config.yaml
n_kv_head: 2
vocab_size: 2048
positions: "rope"
rope_base: 56900.0
init: "normal"
init_std_o: 0.0
init_std_up: 0.0734
beta2: 0.95
lr_head: 0.0156
decay_fraction: 0.562
decay_shape: "sqrt"
final_lr_fraction: 0.0
batch_tokens: 32768
steps: 2859
Each number is 128 + 24 x the weight over the matrix's rms, rounded and kept within 0 to 255. Layers, rows and columns count from 0. Numbers have three digits each.

# layer 10 attention key, 64x64, rms 0.24, rows 0-63, columns 0-63
120101131106122099136120130103144140112106126122114108117108120139110121142117118123146139102146111137110138129089134124108120151121145115138135122135133111106129130157113133139159131143119129
139119117122104126126124144117142135141124137121127134124131124120130140128115145143128140131126125116127133142127121125114137137134129145125130140118138124114137112130124130129135123146125126
126130133103131119152141125129147130110100126135128113115112112112108111140128125132146124111131116122122126137107125096121121138101117126152145123136144133104117141145132136144135128137116113
130132127148090130113118117119122112141138129138135133135138133132138144134143135126125129141129128128131128148121140134127152128139124141122129130117133137127122101114129142131121132137136131
127139143155131127104133138128103123139152121114116151121146131125137134110149126124117134134122133118139117118138126144142138124143131143101113136116106145165137124100141129108113135119131113
143144120123135135107117134146125131125103131129127122135119131122115119125116130119099101137126132131144116114135119117132130128143127115126117120125112127126127124133128120131132133125126115
107135129134130119122127129131122144132131113133114138133133107136106135129151133116143116126135122135105134111131135134125113147143140107134126099102137148133143101141150149128155126149128132
143125124137100133118101153135132132122109132102137134120136135159117145141126132127123133113129135115123142140134143136126157124136145144108125106116139115119120099151155146130134136134132130
136113114116111121112124140132119139110116108118141140118135129151136129146124138137120133121145128127141138131136123125133141118145160127110128106153113116111129101148134129140124128149128134
102115108137127147142150121114140090115128149115143116134143129118144113117121111139146154128117131117143130148120127142125146110112124154144131157123144125136155130121115129107108131123130113
131142127152119112116126152120123146119101125104130139157124131133125129129130149112120125126131134113121131142129144144138149123162130119114141131124116110117147114139153125136126131149126144
150150105158121128145173129109125136141124146123109133145147122118127137115120132112123094135135148123115135139147112135145131147157144106106139131145108155154120134127133133130124129140109153
134132131130110125115120125125131102130127117133144114115137122115112116127153126133109114140106135129121145119141131129102137126119107132146120103107126119114123124120128136151141126111142109
179138136128088163136142117103141141129121150140099144136141141139120155152147136127131076143124145148130124131135095134107127112135130106102117098177153149135104132140137134139119106131110142
128155126138151146120146116123117162119107131125117138129132104127130134134124149132134121129121128143108130151122114133134133135151132120105126103136145139142128115116152145135131141156107124
201149129125115139177224119102159164139112208175094143123182134145156206156151139107163118126145159172166155161173059161117135154123154139103104146153181170134119137114160153129094106117096151
162162107162127107074156078091166131088095112136148098096156137094182189129149087165090098144082164135140143134078165117046160110149157122189101170134159085167119114081134139163155118133147105
153118141146117093123116109137162132131151113149158095216089089139063169157149126145197119096111103076124183146104116122050126118101108192128158157122119139084176131084106092113149107190102081
181121138121145114108065103125143132100138094108161162145092077141193111100087124171125139179136144134112077154097127163177121141119095171116117099137138160170129164098118142164154108192089152
152162149096151111112135175111171133153147132161185161079152076149165125122129141170073128077159096134072140160101157096133120111105171166095094115149086159124083111169115098111131119086060153
118103100086114154185177156166111139155195118105143080092105083168056179115063102211141078145154112154137073099129161177112158132147143132135139196169119095132123120185197129144119111197136133
163111091106181146120092197124192164100095133113155154126180054127106078110158061115129115171170141115160145078124153156133092132157164125159120049100123149127140161081148095137052114147134131
099181117099080132117173106108132159133131152117186166112079192142162100141119069142157146085083175113067098150127158126054083139112120190058142102157112165143165158117112130174112187061140137
155156128077138106105134125147101111160161116120165189142189081169153166103118106124126163158155116085080110129174092100099104114198041106152140140138159093103169199133107203163126103063095146
106072116128217144161103104132157173113113116108121150145179156126130135144120142133125031107115089098093142175154100077103148127146119134137134085134077129150118076151134155145131179118208100
128138116069140179179200075156149071084144108180107168122143164167165091099130128094064131120134108098128155108136113211125153097119113118131067100083095104087133156116155091071180100141162120
136116115125109100151090190150102153113164128120082139152087180096201083116148059167099096158177134141105176131204136123077086093096105126109176116127141089161131116101187157077147097126157077
163062130126116130153155119154180163112087120146139105158110176175139175136190149150129141167138132100133071048103163078174143138131148191121164139156129137140167123142111161044189097077169191
101092084125110104109148050110111129121143139113139151086057085080138076148163191171131116163170147114121192131151078125098142094112109159142164117145112156094061121166161121180103074122150167
111128195144130112207084160122176120150122119133120063132168091146187113135134170106132132114117188186108118124175156155128125091108111173120116176085134118114102135148060197148106077115132117
173085135154168143136077091095118162190095092145119109182139232171112124109137117140084194147138102111041098138116083138115162090110137152113147142073154122123098110132165115174108129163083112
154107159144136125106167174122096137148101115089081113092091065229172126092116148125150102124082167124067142068050118112112132086140113106096116091111144179122169082115164119179154149130189126
147146137135108129116120116150133135117143104099127128113134138132103133116118123124128132136094125145117137113135126130125125131126134149155134112129130128128129135119150124124117121133133121
132115135128122144126121134109125133122144122126130112119138120136086128127114115124108139163095113144139136119120118137102119098135107145149138114125098140120121125118136110126131115138115112
117129126135143114134111136148123156136098120149119149118144118131131130123125145131135139113133140100120100129119131127130131129109135111111116119111121124134137105108159128122128140110146127
147124139119114113143104118127111134110141130123112138141145142100141145143119136141139124098094149129134141129146126121138142108131125132117134126109123101146154131159134088121117153119121154
126116136108150103144112144137118143131129135138122135131137125124136135139145149134115115126131135118107100128138132127128166119143113108096115132092108091126133127126137103113129144122138137
149146123152126113132123121116117141117109141150145126136133143120148166112134147122134125079107151122110126133124126087138147137144125130108154148114115107146128134110124125127126153144137133
106132124127144116130151130121136130119120108147104106140132116121094151124145106127125085113160142113113124113126139132099122128113134113118117112128119141149074104159143149121146106118108131
131130112106132124138110129123113124128125135148107141109108147133142123129134128141118124128144127123096101135112147105135120132133129148115111163118116133108127127118118127117130155140122120
087118094132162117145158129140151116129122132153138114121127124117134107123144126123120150152137128126117102121115125130132113123132130132138125139131129143146142137125071136119129161121122131
127130136102135118127117140125127127144150160119131142111138148167145115110132140142136184147116120129154133134116123131122137110134123142165115142145126134144155148128122123111122125149149100
096106141126143107125151127119147144160106143138110117130117121146142139117102119133150130144144149154137119114147118127113114150131115166163127163115119138082130107092111132134123120112125136
124105120120154122128142140111142108124135117143134082129125086113136123120139112127135111113115124144144125113123096124142117107134112142120141144117119097136143098115113118124146147137129122
114135152133134115115132136140144146137116125143125134140120132154103117123106150143164115127130137161123125128129094135109128117159111115124126151116123109122126143093138139145147108149122103
128126108147097142127090109133157121140154115118112109144121087139115130122108155148137084134136109141101122146112142156135141112118127130101143115128113151138086096144124164154153102140121138
096133135131153073131160126100178125151132136134134087106128122120140095121136124142156125152148143122141125093133135115120080147116140131166089175110146119088128119105079147150130125100134142
146121143125134104113109133135144159137120113130124101135116118147104161153145135168126160120116110105135130102113127091115160111099168183112162172145143092117137116152133118144108100108125109
118172114151129130053111107102126091102135121144120151133146071120091135127142116099125132102131103079111131135070114092128133143137132071149122111155130131127118150121086096127148113098100125
131117142128119129110128143181126145106135168087111157163099131158124148142148125098111138132149075090160152084151106071143130117154143142101165131154127126110147107169180173076148147104162127
110115152128140086164107149151143117141108117152128102095135117129156090116145142132102151100145137130117089095085163109173129139129133132113106138112096133098122160156060096086143131077086166
104121080135125148175135129124151113080137100146131105127164091103114144149135129111156112126114137100125156091154147130086178127113146136128114101133127127105167157142087131158081135114159139
166137118118132101197223100134135128127126099200141159137111130196157162147139112139110145126179149113127106128170101155102111127115110128118123132109142128126130140124160119090117101141113153
107157129126130106117113157161137127135143151104161139076120014146113096130099183118143137120137113129113180111116112145118095115157161147097112094168113162074097151172115158127107100110091133
132097135176129108131145183137136112096114127128085150144115097111108139148137149105125084101124133132178161097123158180109110143124150107154125115108107110106115119101174122086145058126122105
109136148138105120154172096153122098131164150157124107135092137173107152135113175149155130103124110152142087189096122160182119131127105125126124206166109109121128155139076129089162111131107146
145061103100167148111130088118154142136117147094149139146186129111111154122116136131144064134118111107138133149171112149128133143158141177167146118132128118127124105134174181157153146122141180
174132115137087128098135136131095098155128123109099085130113131166128136117121104139136110184113149112116120072095125120121146068123099104144132140155186142120149161132100164121157092076113126
118162115125113139159106164134147158131105122148101164132126081120128152116092094104144134166136151137192052106154140096158102141151171127113136161131124106170162155109097176139104123113112135
138152175121155116162118173182136113148179112125101107131142073175119164074082139122101093128135139140133089111101091123140174177118112086131099170113100128129144118145118123128144119163136099
146135085131111143154158183125121120156152108123121124159182141122112143119111060173136110106135088099095172156157164120090136137115143114111128136137128120125134116151150125104087117111052102
153149129134119123106161111144111108148110130152114108089168141118135145125129168143068162133150113166163127090141113147136138110145155067131080179146171094116089146126163124122095111103104146
161126142164169149133131114114176157114094121152070122147162160159133165143158176103153118106106156135123154164149083107127180138089124134121126121114141150144138076130091133113126105114151120
092142173133158105112090114130134093096124085166163124104139138136186100135149127129071138099120111120080099117094159103082091127143102125137124110115127066130147124141097179101176107094161106